Weights of a small transformer language model.
Architecture: LayerNorm before each block, rotary positions, no biases in attention or MLP, tied embeddings, attention and MLP in parallel.
Each number is 128 + 24 x the weight over its row's rms, rounded and kept within 0 to 255. Layers, rows and columns count from 0. Numbers have three digits each. The size before them is the row's rms in percent of the matrix's.

# layer 5 MLP up, 640x160, rms 0.149, rows 442-528, columns 0-79
090:119133099143132119136129142130169111127152135167109169137128113113116157139136102127144121089164083192133102115158134141104134061142085157092175123146120152125143133094110118169170134182104117163114153188113095145144100132105120183086172113
095:114069128139116128105130107133109197142072125153087111164153150136112126129124135166154153103096143157110137166100115081087126145096129145166113117134125074125134151135109143101115128113112097156131111159135094094117137126122098135158135090
103:162101117168152122105134144123142146142136145092119151116103144100144173100147119158100158101148151107109157118118135088146096136165117139075141126157117151087155092156115087160070113136148144080152152105099105157119127111147121088170125132
094:128098146118099153135091118123085118129145130121129105135132133098117130125154113141157084143124107119126126101097120115087180132099169095126109111165079146156102121151162116159112143135077089135098131141127145095118087125166140113140095118
097:109176094128122152088154156149108147137128105131118149135108101146174129100144098145127114141103073170148149136080141100178129116086105103074095144129126151108110160142115117085146160142174092160119105165138142099140120113168118183110109131
104:131109155110159135152116089094105135100144185141146139128122121077122119151091117131122103113107124174095136129100149121090132159127075101163114109146152132157079154145127139120163170124146087141122097121138107145143111146172129087110138138
095:122117093139127113128154117169121178135104165112141092143115139112129110116169114123112108158084156175117102138104154105137097133114100126112165129091102138134115129145113120151090134110124143210122121120141111152107154120150159196113144137
101:110125151098125130134134114076129109191127123149129166155079127130115164134100087155168128097115131109126123119123096151139144137095149146120127094133121137135136123154124131118126064130163118123062130138100132177113128137144145112123106169
098:144149145133158109114109147127141130121076109165150130176119067139120113120143124111121123099096148140181143093131097078132079112141136084151125097112168136111133113134126122141107136090113122126118159105142141106171131131133142134120149142
097:148109141108134112132107116137155122099145119097139162085137126107098151148172118146134150130164123143132121115118115110090163127129095141144122136161120136148111112090123103151110172122143096092106118112184082123128159103122120069132146098
104:111135140136124108079151124142132090157098131125145111066137135135138183119102131109105107122096157118112130132147112125127131137115075144104093118127095148160126136127128120124126158164105129109123120124133128116116137119160129139107105197
097:125135088148120079125121172136138135115150126119168116160174122109136136138112143093127138154118116130119104110153130082097100100157138160106140136144098147097130110182078111135102145050138144120142097132146176115150162119121116114132154107
093:133127145139143137122108123090136132121132121111118133122100106148151174076141105156146095148113128129078120121147096155116160094109113145114114147160150098137149179145118092117133123129144150083114133168137079122094192178151077132154131131
104:128112117141153131142110154100149160164142102153113111082125123150127143149114094133122154139093158110145054153123092095141098129130133143118156159139068123154132118095119117095091118104076130095132148132110098112089155108141154108113122194
104:143115121155084114105134146134114137101134116103135089124132123173119095128115069168134115138179146109140130111112116140100093115120148138122104114142148094103122068165154148103130141134113116127137142089137137108117149092052098141096133121
108:131111107129149135116160089121169191132123096113114174125130104124136173111139097103120137102128136087065146097113159123129106131103135091121089102117119132138136168071102136079117146164149130146121100167138146150175141148146135130079118117
103:148155095124163155136122097141129109125068106150130151142141141112107156163132121090119134111107155098112136138124168136104118143117122097162141134153201127146089158129105107149099110127129114136147118191146121129140112137151093134090171096
097:103136106155109142120102166128116104142178146119137070118148130159175124141120104140143156151096132121155133149130111158138152133094160100132153163136115081139107140131134209105138175127164133152092125097136164126099120144171071150175146115
100:126127114074151092102160130119161140097115149131128137122141107124106148185086122125126140157107118145099152125145120132126139144142138158120149097122123101107146121101111131114149103138146138194122160146126104142086045157123153106153130103
102:172124111093155101111150131153138118098102118096127147112103126133068149120141153154134133162144167131146106149124108135105115107134127098110139153140163103171106129093088128113118130126121147141148130115150131137161128125074125137126111162
095:107092165143118125184166132128172098132154137114142100142095152083129154132077133096094110117148135082133128106133143109126079109090115130140137132161108088089117147139127149174134155090099156181113161109101144157069126119151120148125173123
103:125113130158115134144121137083108149118141112105133107115118129106131138111115140172116151134097141140118133097185117142097129187128086111143112114101106112107132099135125146129094138113138088124105116139154121119132184119160120148163142118
099:161142133093175154141139147175131143112131086140135144112099097134142168118143120136094124154120120122158077122086126161137085141090183117118124110137115095139117116145108152146135135107205134114157148063095147080154150121124117118120144140
097:160124113100092140127118101153096132157122102131122137111139098078131159097111110139138147168112092147166149129141126108091099153139147138122163095091119174134105141136112135174103089114161141092148151117107198145136120128148114139101127129
100:168150103136186139121111128143101133133139123098141102119146122138162124149070143134140139147140108097116105120138153130114164116121136126107103095174101094155097115128152151056159143131130138129118156088105077142101130153192129147116106153
102:117123134114155160140150129116123140168148140137130178157093095108091102136161160153133115092068101135144145117116182111091131116103118118154176126126107117164143099110132135100185118122186095171171126177117119112142136117127123138081100136
092:090119120175147126114089126140128135099114153158100143169162141109108141110126130154137118131085154088167117127144103134171128146097075159116160141143102127173138129122124178164131099103142126178113123127086096119160128097134108122082149091
105:112114154095110101125152169130149114114091093126149112129135106112067138102102164108130107115129113153158094161149115145108156112069106128135123106101099121189143165106137146157138133120124152143110172171117160138133125146101084152137143188
098:121158115151156153146152123114098143135134131157119121126153134130159173126115155077100146117113118153133115128122124116169159126123160125150106116084136138159099136155115137091099111138122197180176138081149104121108111158077151098156124099
103:124113127137067126177112144135145100115155101128110136124127106127169138152144111107046146100111123160125162085150145104147150163144124136126126132111165145172135135114152143091088123147111118135139148136119121099164130116098131146118183135
100:105120102159158131102115157109157153121142110123144163160090146134130135144119093141122123121176143100147118133139147121110174128117100152159136089116115082116145154102143124126041079107108165141122110154148111114124136114113099126137150153
099:098087145139158075107167107131150151117113132092106155087131125121102120149160111113109138117157083071135123131111123124145093125176129082155102120091169126133128162148145158150138087120148105129153114124094118156140112137096141132103108155
097:105106133116145156146120145150159110120137141114148111179153115073090171124142102123133088109123153108134147104127100105100147131137162153143147152103159154131142140107149111122207124124130128153125112108061099166121130083114079134134152118
101:156146110134143127132138126109073144138114102097118122132104154101122101123136120123141123113102145093111132134163130166093129156120100081105126128112143157137101133176090138101149169114138131154126072084119132112113129144095165153130125125
099:083125100164122142079135145120155129116134121108141130152117121147186179139151062079109137114138138137107122146143128127159118121115141105141126121157070062108123106097144188121135112148184101162132116130120163107116105123151124115139133108
102:110140150117111137054108108120075105144133114136154112121086128118137107119109103116096123101123104135151107165138084148115130097120132148149144190127166105138149066111099152119096091088125121142115153146135124095109146109146135163120129115
103:100136144136120141141160193110101114133136043130181123089107107143123128155077098152114089127141137103123142115129146080122111113089082137126133105129123163145100140128122151144121162143156108131142135149124118153114126122143114140126135121
106:101085133137147127085104072125134120128160115105157110110136137092117127159114112184103125120081130118132073105123135139086145108171152140151114134118112150145128133142170101097117132116097136130081171154125120126141159138108119101134100078
097:091139110140171111138155112113147142127149118150133148167110093109143152124085118134138100097102114121161144129106124156080137109114098133166127122116102139158100133130203121130149106114169115160104127110124095110146089129173129139124089151
103:112122117120108111086127137126117089152104107103107138121117137095120106142146147141146129141145120107075103115118155145179132116129099121150132158160201095122111130151147126093125173132100117143145132117174111123120164156091100149178131129
096:117117120140142100136146127139141146138079134091119119125140106099120114160144151108163145101130117138103117146132131113147113131138137135097162103087127161094071109079158148091089123138146111158072148151124099139136127140146147109173165140
095:058142124149158158150131151155135139118139119106139176112157097113105146121145149133117146128120129105098128167132102156144142148109122087100105166140158122157082183147141136102101122116144119108133164117133103162114134116149156180129114143
092:174120100105132112115168114126143105135132160147092143086125110091148124144116109125119147126130099102129115106148120109136141114158183124117157108076113101109124094109110135133104146149145134145136135129119153140102145070146124145152097123
096:111104127133138114151094124163148150092122140128161104123144152123160139130147098143096128186087101075152145098175150102158077133139106128143066160136124127131127135141162143124108099133117133137126151117151142125156149136065116130139112098
100:122142089156129098119128144057107115121162108112133088122101129122103112121091164131138142116139139108120140116144152123123113158123155125108118142127095160153119137116158139093146130141112144129154150212130177140175132134141166116061119151
109:090121118118165122098176152124097148135136131141137155136136117145129112161100154163115174158141126121145129109167186114092121126151128140146125177090142116138126115133136156152099129087102145097126167144115083120158143164155129147151115129
105:160169118164121131113069096134151095176138096153114165120123118121101154154119087122123121107112123137152107082136133113133091131108152123133193116128142118088181138087159154101127155109094163117130127130109120133083108163119121112150125162
099:132136131124132130119098131100087145080134102113140104117164110100148084164128098132170143121123106119101161096160124144124083129075138118136113136099087133116127153119133132143118087108167096121152148106162143138112154137116124168115142085
104:116159161106140139125099151146168146141120125102086121160093122095105133150075113190163147163099145101121132129090107116131146091115116100121114149142103134164092124139076142154142111064135141121134153105103146132119141126121164125134164152
094:171099147117136105080102146093124110103130136107078123119089163071149121147146131105136133118098150107094138118129096143104136095105128163127110146109121133143130164156171111154123126152139142173119151110075161130161106154129131137134122114
092:152176087163115147144105165112133130134131124122161135107140129134169147124140115121163120107115115155144119134160150117105104073112116129160149147166163129147167133150105148130075131113172116118133114078139120116153128100087140119122134168
107:130133170125123111129105145130107164139104126100117144122139146106108157083158108148129098137098133112136113123127111067125125122104131110174140145108115148120150160091114099133144108135148145126113129102101125139109122124146129116129095100
107:165133121138091099113122145109116147075166162073122086087109132090141076087112158142126122146143125136135148115132142126157157114058116117090074119124121144124131112138167132118115145078094144118122142127163105140139143110149144128120099129
100:084126121126170101129162128177143155093165125126157161126095148102124122144091109155114151135090137114192154145102124151108139135172133160146127094136126106138139143108110091132102124089151123105092099145096104157107148086138165114133130136
097:138132126109147166114117174159125117127150130080120117126134141131163160115121113132128153098161101107116177141114139164143190129080093162140107134184139113143138135118124123144125088108126168129107106131149126124041099135105129126072076093
099:189106134136148120133101164145153124174131141120104124166100097046131153186112136120121112131123108117115104169126133167114133138122139138115155105097116151106131150115064098145133140133149095108105171102147091113146165077191108126138140128
101:093125143135112120147082136151129136102173122115102138141165157100144100122148103132097156102081156128122116153080110130165105132143141114155166115154117142180162167151161135092144142103100134172121137150106157130095116136163166113155154143
109:161140113140154153144103122128102113103127098136125137145117140131113116138114125130121094129132121156081117128109147178133091102068141174141132131138137120184112133120137114108157168107118148148136109113153092139127120153148168150141112171
104:115125122097124175097158160107130118123129138114112142114120109119107138110145106130115133185138124116108165143125121123136119146112104140150090104088145099107078114126125151128127102088161192147129095116138106097118118101103141165119130151
103:125149131145099120110107180191145144059139142119159162097118088098160146121136101122138140132129114119146077107148117097123131117139156139101122133158145143117098183122124143169114124124126160110155156141142110129116123164149138130100121157
105:090103127114140127167114092194120107143139167137128144076109131108123141117124135135117141103138080146204119134116125116139114144101116193162103109135164098140151140136143138133115103123145124158131134116089146095144107130118122153112155125
107:134116146122165139130156087152090141143146105133100167131124125108104118148121113137115160124109120145102117107108105131130126151083122104129110132159119189186119172131136094151131127140148115167105126109147121112152158140102125083113115137
093:133119135151137093123175117164154123111115101128109124115109142115091131127069142146158126159091127125154091135123137113108110163088092168109089099114177098101091118144093150180098123156117128102157126120126128097133093165164156080087156137
112:124139155125152108111129113120180117136175144098117111126165087103166175103116100143133124133138143134126088085120111130129121150117133130168069137103129128116117074156104155114138124110112100097149138126167099140157111128084158147135119145
128:122107098138105134102142133109115120149111125127121123125106123118122113117133104128078111098130118133144112106076128121145091111090109124139106112113089106102085126124096115134118092087128094099095151101061109113107113150132090106110091120
107:086099106140149097114136128139108118123091112170163113103096109091114092141087134113101158154129124108119171091119087149122144139062125154124137133176103132154102127139163118132171153137098128151179133119150156104147105137123120154136123144
098:110148137119149148108114158155117123087101162135125147116121150141098129128114072087117165092143143155124150101156109138163109142131135105144126080096123145158166151119140164171151117142095116114095088106143090159169119142140152152103106128
108:115150135132173103133127175120120102137114092095119172128078148108107105114132084098080141119133122151116127173104128098111134162102125102137093067187140161137159146134134141135069129156149137081162165128132168115122137122144123153098126110
103:102168131164140065123142103162116066154120137100133125140108146156134135141117107124142097169153143143144107144135142136103140077131160144127160093188138136152148133135143153126162119147105173103103117143142149146157107107169113145118118132
116:088177126137113113119163122129132144117136155101155115135103074140114111100154125132163139075112141098147147120158100112123089162155124136155120109136131106168112105132143109152155130140154106162153136124153144133115125137158128139080123090
095:183069107160130102134139171133106118145140110135124154102102091120127134123086104149159126095158087113140158105107140148087080141130125120196112114134112153123122094155092156132112127108107129145117157127138141103136148111155130141107115124
101:156152126125118118120122115160145122102093138136119105124102090132131125156086074125128151145136114156130158105126103066108075122106095117115120132139172111128150091112108161121114143105096110124148093136126148103139135087122148146103126103
096:057129095120120119102130160129122145087121117152113114131116093141171125129131080143147152105123120112116175121134112193135129081112152127109146099136121153139119138127120129139106107153127147156151155106140119125073116105150130150145143058
092:148142082167141105069114080080151103143095113130102112129116133129136129137089112153126121127136078123130133163135124114112127105111154090156095121164135126137103080104125168145132152133103097110109169142132188113131145143115169142085125118
113:136126133164132106102109116119102156082160129111157123131126127146177134140128090107093133155157107098111157150143135136132082123102072113103142114161083097140138119127173157138160139122119124167138118127091119148108167097131101125133130096
108:142069163128096115067158112158136182126101088073122128107085096082144103104130131149114116102156107135172164119134122108082103117129117166126148158112159117099109123095150124100092119114128117157152138113106165149082129126139111153129142135
098:141109107129131123135138166144090159120165132111169124118088119075171114129176084111147090135134103140103115140120145103116122147080141151146121111167125113099094104110133149139104137125121127099108106102168163093122100122115160093145147128
091:176072142117130110146115150183122143129144109119159118111131133141149127158182134154111109113140116082119177106147145114116141063126084164153120092144112158110166121125104133125135067129146109119102147120125116155127156148094120104123091139
098:124116140137154146096088133144118148155139132112182152111162140165161148103080128165082123085135122138158117134167112137113133134163126131105117133125143161188160086112114085149096141130122127151147115104142116116144104123159145110150124118
089:141127100131127164075097162086107136093107132127139152117109105133116098106109102133137153122100165143122121136101183127070089152084097174125115146151135151131111180169158154128109152137131156133116131114091159159116139123102093136132110165
095:148109128157121115139145118127131143107119121132129152119130137139112127155103113149141176122174115100096174124150114088131141158165120137117159089118116165136144139145103100142092155105146079143126141084119124152098155131161110168142140103
093:154117122137149154113145134156124141121152116154194104117089117135153147163134111130072078119156120098132125172108137117144143145120123126132131142110100176146118145102107129106102140099141126135085057083112087170121099140102109165126119082
093:156141126092156101119074118139134182087137142112123136128135110166121150096153135176124092118099107144158150121105123124096127138115118139144121108152132132137119129092135187170141113166105114139024141086068118128140099169111110117133148116
110:086117104140126109116142128126166098124139127138104136185120150115123160124150104144179098137098116114114123173152108103077139178145087147132110116126131154115172155167150094140093147115092136137135083147138126139175121093116130133118102148
095:122117117180072111133149094116166107124137152119158095142167163171105110137116107169108123107103100124121110124133114113119114138135131134143102087155154077111103117106106121159117125136107150131155149137114146197090139140142120134132133125
107:106177120154136144134105089166128148127107131087144125118132123139102152152090128145112129131134118145110138116137102167201087170114140094114167156138110131134127133116099136107125132060124138159105163121114159121138079160138117097149113144
090:131123131114122151146139143100108119101104137174119112132125091085148130127100111103129115108075120115098125105150110108159131170134128133134184076122114153120164143110120100132114109148086136121078118097148078117117160094150141159086153142
# layer 5 MLP down (transposed), 640x160, rms 0.15, rows 442-527, columns 0-79
091:096145147123117139140099112122128137142104117094125123098148138128129117190176148119147159158104130154118156127099145144145098137131115138104107153102102124135110143109131080120111121122098200130136149110175126150111134107133106099123131087
092:146150096112099118082153121136163129148137118176122131151162175118137139138119142116128140165133134106126157119123192167091150146114125093109105112139146073132101141110126110150118129135110130157127102088133087188055111133148102111166110121
101:126134087088163118139098135146114142178127096122116085157135142156133126134122109168153111135127138174168132119135119105136142124111147102169104073109135095158128120127140138124134108108092130124085137168201179158144160180121150147145117151
095:146102125145132123086125138134130164099155104122129160136135157162120118116084109148108162115142138130102146116170085146124168182095116133115104137135128092168125133119147123140134143125129168107163176141136135085167133136089121067105157121
093:151111128146144129181131131143097135103103135120152129138125174130170140132084138153118131116136120170100133104151103146072128144133180139168153099133139093118136130136148114171117113134106124057133130112118108133149116155108148125106101144
108:130093153058107128118151164136103124111150081116145114124117147152132113127098120121125138110167117094120135086119106135122147161102123141104114128149148089109125135117111149147078147100134165152062116116071111124157155142133134116153122109
096:111105106164062145126150136168129151092164148124124129173143104151126165124124117184111141134147143088150121133113127143137091126181112129099114146126127131118095129144093118166158114129102093140095144105111157164121103138120107136100093111
102:137146094133163145113146158124132139128102125111101094105136144138100104127153141100115136130109153145150085113118104143158142132108104163112112119095142146100161096125165089118144095140119111131147104132159129098142123129112130144147184114
102:154125146130131103130169115123159121135099123168137137166137153138114109082120111113115168113129108101181127156138114141167138120108169113135143103133169168133140160164123137082117113131134118107097103147148123127153108144159100117142172129
090:120103113142083126131150131114109123155124130154114163146104086120155122132078103145127130102159159132107167160106124111105122196115152133143166100118136147141150085119134162130131134109131121168114158137115137153171131124103089171112098175
107:131117154134101087086140118129148171127125136149123093124161105139121102088093127132136105121083149115092106133117090130120165158129134134161106139084153170128136124161113138166124201148169114141116095081118139154139165097114146145107157151
093:159140167145149127193132134098124157163155117137114103114148176164143135135148127101157120148129099169113162134089097133173116154114153116138142155162118131134108161114093126093151139141117155108100140126098115093130178082127127177111133126
099:134086142155145144110112146138116100103127101138096136144115147121132138161167132129141090151150103117169134144105112113128164146133113131116110098098150105095118147109128107127081082133141123110131140093126143123063127133162124128130132108
101:094120138141189122170114113127075091152167122103120164116132125123142093126135105111107136124163109131150109101125120128111141139134166145102118148090103115116119131120131155117123084150096134114107196135175096109133148095168138085145141126
091:155129151152133147174125137100081114110073139111138118106063119056093116148137146118136084150114108160135138145105105113157131093133137156114130129128120145142168125144156136159127163131128132151140117155107142175111125144129112093098156137
114:123146129137087112115128109147118118124147105098119131121115146154150130102145170132119133125089165153133109141071134133117145156118146094160121116157107149107162106108120122159110129129071177143119106149139118131099110098116118110150119070
105:125109116119076121116137118119137163095117120120110102138115135116153156164132184108143143118141105190109091164126110116091125142118139085141129124113110127131106077144121143132112179160145117127151144107116087118112180085138197108161079117
096:130117100122145197178148115120097140138161114120132112132118157109115163101136137118075097135171139145099131121083166091134148159117060165121081128106126139120138122123141151131105151088162154124143141109150093159107136148114144127139100121
101:173132158092149125142118109141138114153142149167158154064119169085164139113132125170172123148157129092172158146115129158117181141123135109157139129123111114120156154133115091087098126153105136076117147147124104120122182128115097151086087149
093:135185163146109142112127152141150148110188124103097153142172088136129100111187040120127129139122135121127073153110120159141130129094136124164155080137117115075091122133147153125070101121162169121109139102136147092126083111124110111101140110
095:131143129141138109149140142140124162146088115121138111117096131152134108139159104120107126185084131135165113176137129097181180129130194108165095149132139148124121143138123150139132130113191119088155136122110158134158144131114142130138151129
108:173140113134114107114115169127130134106130153095132129103126154175103168134128135151105169141113169151142147142133133113137115188103108119140087131093126134140167119171128133156145133107167115119137103128128122102141132119124075091148144101
093:129128135081088076104124111127096120142108149132150115082127101161124106120108122165174110128166126111128146105163156122128141143123090149129155151096128167146170127116140101095172104137074164127093105182127137123111156113120122132135112142
094:122107132136130085120153155111087125144130204113130128143109127172139129130154166117132131194131153085104136141133141140109152152130092117094153140157159161105130170107142129131123104132127138133099166130160120168155097157113095103102143152
095:128162145088131152091113110145160148169118152106152169157068099101130132113134122115113106121111144119121144152146108094153106068142100134127175130113163130137146141089102123119103152181106154099092100101089138100124139117127136133124157091
105:120106150143146140111156119168102135140137092107117133152166144107127102141112162140108084115110061117109118135155143147083132089144129152165156150136099122141126108140126153115122151116152119125128158137184114141134129133131122143134109124
097:152125077174109073132131108119096098094120100135160131097114129127137132154123144122107125147130077150081142163130160109133144086137115125148074146097181098106171134161149123118104122156131139107174149134157102148101138145112149092184131162
099:177134120105147140135150143156095149132152127127112156172158117159091077149090136141117099127119115078132105116162135149130131103138163150094151137109107129134135109115090121142171137065111121086114145124075143146145110143126171090086106137
104:123126165111144145107161086092110130112104091135116097107114122122131164145202129100150124112137142139133097145125113127170137121167081065123093116112099165083148142151146087175123177138112086097127173089109132144150127115130134164134140158
105:171117115139129097131124140146134153143142161131118134143156077124130107180159141167103104148095165140150098161140083107088101146126123137151153129193137126138141156156078117097133110106130166138132185128134122124147127120202114078110140125
100:137138185127134142122134170090114102120165118160109106147094117113144092110135103080147142135045116098120098134132123130138142081124133124114106124123075163141123134156124089170133161108097107152136145129141119125158086109170107123119137178
100:125137152096102172182098135146141102132117132165132118147140099154101094121091138162148130152134197151146168114130109119115153118107108105133125146097133135141093084120150126097159167175112134145122136112172122111115156149203139089119168109
098:123111113161111121117116119105163132154130193161091125102100110173128085131156157145083131162160148107187130126178137097130110126106120157129140145130107116140149156128134117143169111115130107131114166111128169105091114127119110118144130151
098:082114124149127137112107130131130105140156141134157153140110102135164169129162092130103123168118131132088136131125105149148121152127142156110132098120129114157142129107131137130151122157082153144165089142075146113111127138142137169126082133
102:176165102143140130157146156132165128162089149105129105111145133100125119127121102118119128135136141133157120160120080121140107127124141129178074107127118179192098141136134133145130120132119078150146170063103107109148145113122114120045098158
095:105090128082154139127112152090132175135132137125146152083116155130138102157118116128097140092098128126121089134178116093123155132124130126119122151161124121144103111120154139125161155155103148125120145146109111118156121137116137103134126109
106:105142140152130118179119075091107130095164160167141143128119146060133124109137107151157107095091102115098150092154147102123121098149101132164098098150162122138126135099165120098092144170118146136111147126164157167112132159159114138109164155
103:098189143125144119168106107132109154061099163151132117104124160103157114129145128151115115104121139148159150119157125173163116126150139101133117122138126110154122098120116158160115119081147127125108129140177115083172152168117137095144091087
095:124126117121132120096100130126107137100087119122099102097164153121159127147108130107126128126153095137147116145111109125151123140105138148087122142118144147146139129121161109095173147125142111111119147096118149128144152132050102119116131151
104:053119130158161119149091151103142102138148126123140151131076139149126137097131132121126100110122147092103182126132126101116098094153176115140110082131140114163116141115116177100148153135104169135143144111145183138100147087170104108100102168
095:174112094130104113132125124101091167165112090096161168114134127100173116149133068167087152086128165152142125144115126148174136129140129077141136147139108110137113160142133131136125124142132150151178138144147127144144093131175120101130099153
093:180085096152119106098161105106099106125153135148122097100079109119132141155122091163170143135137108144147147114142137131106117103158131160146156089106101152078135130141136123178085121162123125153105110131095133115150117105128086169143121087
095:138097155156120116121082116120135201108137112143106115153127082163098139116154163107147113140167142209107127117117156143169092136116124120145159134141104129092123123142141107125075132148116143123137093109120136135089094114122107117100126099
091:146120153143113104118135155090124118161067175129109112129109132129143135123117149138160097156136162124132143127107139129116158080108132131146158127169123151118132122125134131113138131144099122125117129122122121128134058157173132172158152143
105:156143131115104123078107123114059098135137136093111110101105117098117101151109119133146187157168111135124127124125122138129125107153151138140087144089165140181134139165170136150152141139115153101143139102116102124101105175107115078121145113
101:138121123123122099141138108102132151132104118157137123178123108145136146140119106134136150115134153106125134109138126106125157112127159099114129087112122106146108127153147127144067091136154113102153149117094128096110126074136150150139125100
106:123128138141162127149191139135129139086121136112123099110169142150136130132129106162164123179121102130149132099093135158129157100139124119131111129132148120102171117152062130102156092119152098147105144120168147122112132108142108139152124098
108:173113074171134172121112136150130130106144131154126127127148097134157151123132119125136136158112121148158175125163121138151155108120116128154139156140090116144094118151142160099091147080132134138134135082148156088159152146136109132090153136
104:157119110130124166134111124110074154107108139090154166125161113166180152135114134149088116170145134189079111158154135129148069204133112131119163139131138135146134132136156164102115124129135156120101089165151179097150112108115064108092106144
094:136099130111146129125089125114137145148132104126130123151140121059168116133111128144063109124148142095161112133090164104150125119119088139142115132113092111095124105106106164159103120110136163096113131145178144147100129137134150138144149127
091:118130155104160114143098139108158100159135154133134112152116086142158127047121154088119131147162160118130141128150120137143162135114167103126150148165073140146101092116096140114129077083091112126143103104106144107151150109166119136122112154
112:124101142143150110155114148086166167129150099106099114116129115131121134132148149160141101114104139166125154130096165114166130117187124093122094102113189113164140116153121187123131127134145136151165085132127167162124120159154138158107161159
091:115141149113156168152118114113091144169110113152131132118180131161147171144157125152146141127157113121118116139093101157131072146157104102123156090111127144094141178129064143127149126139106121128149112126099159150148093129100119139124122148
107:119124112138147118157109114143176143145168117152131109180104126152130172079160140105157148139106146109079119134133099130117133131159102114187141117081081129104139125146183086144112103114106131133098114146131134164097116124157188140145120138
109:085119156132146110135156125095120096096094129096098087137097101103142090114136179126128129103150092110125166121126171125154153192146123143151139129085097106116137081092148142132149192146123148152169152138168116125120098110138118102117108113
092:132137153124104138109097167083130119104077133163121136097145181146106095143125154131128159089068133129136152116115110115099112124142135134142096171138122136147109112129167141108129127135107089117176075135122175142181132151145151135105110139
098:127127162102121121133145150149107087143148138150132145109152099076154115157128137123146128116131114094063165130161109123103169109155143109116135098142099130106117115139102107101108136100106117151157103166087146113113138111172124099079130158
115:094141116165110156134135179134122157125123194123119117101092096130107102137132090160096113105148127130144111140141089117088158106101136122167102123115146163123118126144127108132146134090129092129156044112141122144132106142115134108134122110
103:160163068157163121157162145172135129175101129117157137144146149180172134103140161114115131109094146147115104075126160143132093101105136135135141122127159120135091168114114094133145108126126109111136127125107135146107124157157118166110127159
101:105105112138139105125133137112109105137137111155096137169129087136121108116099104132130085140111127102121144112120152112123114103157139087154159148104083082144163128157107140092151128161149179157152142166145050167088169156153152117116130126
094:178139159086116177105081116121151161098130128105121123139175145108144127129146158105159100137112132093112124135165147105125137094144108132115175119165152134089105168103124152133149186110149148141143106146078138129140112106101087110115152163
103:145122086121119112100106103103110121164133124143115127134149143112164206120123144088119065112167154130127149086150136135124118117135143119085108139135127164100094131167140134165111169160135136140125071137124171118116124118116112135119124120
098:165135093120116139097128199131102139106137131097155139127155105159127109090135153068120142143101115114133132137189122086093142123120064095140120137124113125122119049137121110146139144083125106141177090113155138119151110159111160116137124147
109:172112122141126139165148108160166145128113095139134154089140096105108132112122183160169129119112128135129091115151085127154123092107136142108094144117103115109120080115097113110115129128149151129157099097167145147143139098069138150098131136
073:110116131149135138129136126104139114094121097063114144090104096089111151124139087141145134126076128129120139132146149099120151112144128144149106127114129089150125131102150127127131135107138115114171101099167144162132142099112122130141133134
108:133144120152119105111137165189134112111114142105174151110199105167164138133127170131150139152141148091132136152154173133156137129092111144124081113135123166115070105130151079154098127152132121175128136097140126133121143121148138113144108105
102:149109105094128143161117137125116124164149111108088104105129133138164134149140156185133111152135094145122144136126125124129148175138086146148119113098134088110130118151146077112123142125142142112132150139125160156086153121121152143142100133
108:194158126138125135126125087121057166130145103127126134142125158128121119087096180111165122151127125161142119098134123145114149089127100134163137123159102126138163156135125128125112156157154130147149121151095103117144138155162082152141124146
104:140141142100146128137141115116094100147120145126131111101121115165100136157159158144163126144111130146158172103094188159136141143166108102147099181123129099121108119135093106105126120130135070115122113133131128142109094135120119093175139127
116:101140119127091146086142155117098146148113113075145092117116100133109119119109165158105120140101141118182124115112125148152102174139118121110130160099179120133126152159117114100122153154157136165095164133133104170126139132107145115142144126
088:142128142110159139138137129142153130090117098139149113140121186162150153106092153077117116124073151116128099129139117124110111136082132113109137120154156132130106178093135091153111116146100135075099125154033096187132138125112140142142115123
105:155098128131164115098089099149144134136134105130127151122138124158115135108131131135129113103082197127118131119085132139152179094130151140123117111101109130075119118124123124136118153099117125143117114142137131105112147121162157154153095128
088:142124136164084116127142127139100163151157117131142097123135161107138078157104131126136107172172085103118142156123130135147098174142122087106118151117138136159123118156135084130120153164157111143126157174052155132169150170107125112135086170
092:197128145097160165154102173118128139123120132127164115131105152110144126118145119126135108089145137131138107125143133113122109173131125148146159122140126143127108211135120122104102085097144126152134126149140127156123093125139137135137184138
086:092148133097122115176164145142123126140107142167147093143165099112137154111109176121135102156136129162092123115123068122132146112153159108117137117113105142135135150112141114121103146134140149103109156120045112106140111145095135124137165107
103:103116141173104156149095171144148101158129122156137119143111184122143123116078092123156103124145121133172124129107079149134108109128163121079136136172097159093126169157086109133134094108139135111125141125074117085082081135120095137101139136
092:177115124114148148126140139108174110136115120126143150138152072128121126172128167104122132076109152119131123102151104110126109135165132124178160114089120118148130160153120122131161140141121152148175129157125121151135084128099144120120149164
089:107129128165131098068146116116085097134175131083101110084155108114098146155133130100110158105136151117121113130116110094129126131112136076091146132153103141112114128139170125125130173102146112144107116126124095168090087088133143133144135114
094:176115121151110140160135086111150109161080148156125094107098146113124118167170116112110128154110117149096153105155130128103108092067123097157118105103152138134106141141148126114137067087184109106119108140095132168114118102127104099138102131
087:112093112092097113124129159124151136153161132118132133124149108175108182087123138084081139087124138119108120149119131093157097121178137118092159171119140118137116098129141137130155108083159148099152118119057154181155114145122124131111156147
093:135105116082138124103095142070108162156150107168132103121158082139134080135135152123100144142095117154115114149109156158174162119122139099167108154145153128119128104115175077090125105159093139123142113151115118100140124169133154103136119110
097:106097097153103113156098160129138151122111141134110137126168162162078093138149087084112140124135125153169121139172130122195119121152133087127113133108159136128137108126142138117117124166188108144144076123160100150087155138129142076142144154
094:157087162140123128180126115134097160146108112134108087140118142106128099107108167127130145108135143131120101161144167160132141135130192103132126152169100133115117135155148096148200133140111092141144147123114138133119103088146124120118125133
107:121087158113096143089128142125121170131075134089139187130118129121104123130120151184154086113128151125101152126119116123105143142119116139140114130125123133147153109131179124077150156120180154116106090132107125171135132144178112132128120146
093:109137124126105130141127142079101171098118104101112138175116141156153117123118136107129143130072111122094108145120092124162151104119139111107119101122125136142156153149177162138124119117148128124110088105100174117138163144140136111174092160
104:120147139135085112130117112126109111137096141107106129134159092165098118123139142138182100168117142119152085150146121138140132164081117083110099140140136141137102159142098137088125126127069126147096135116093124102134146128216097103152166094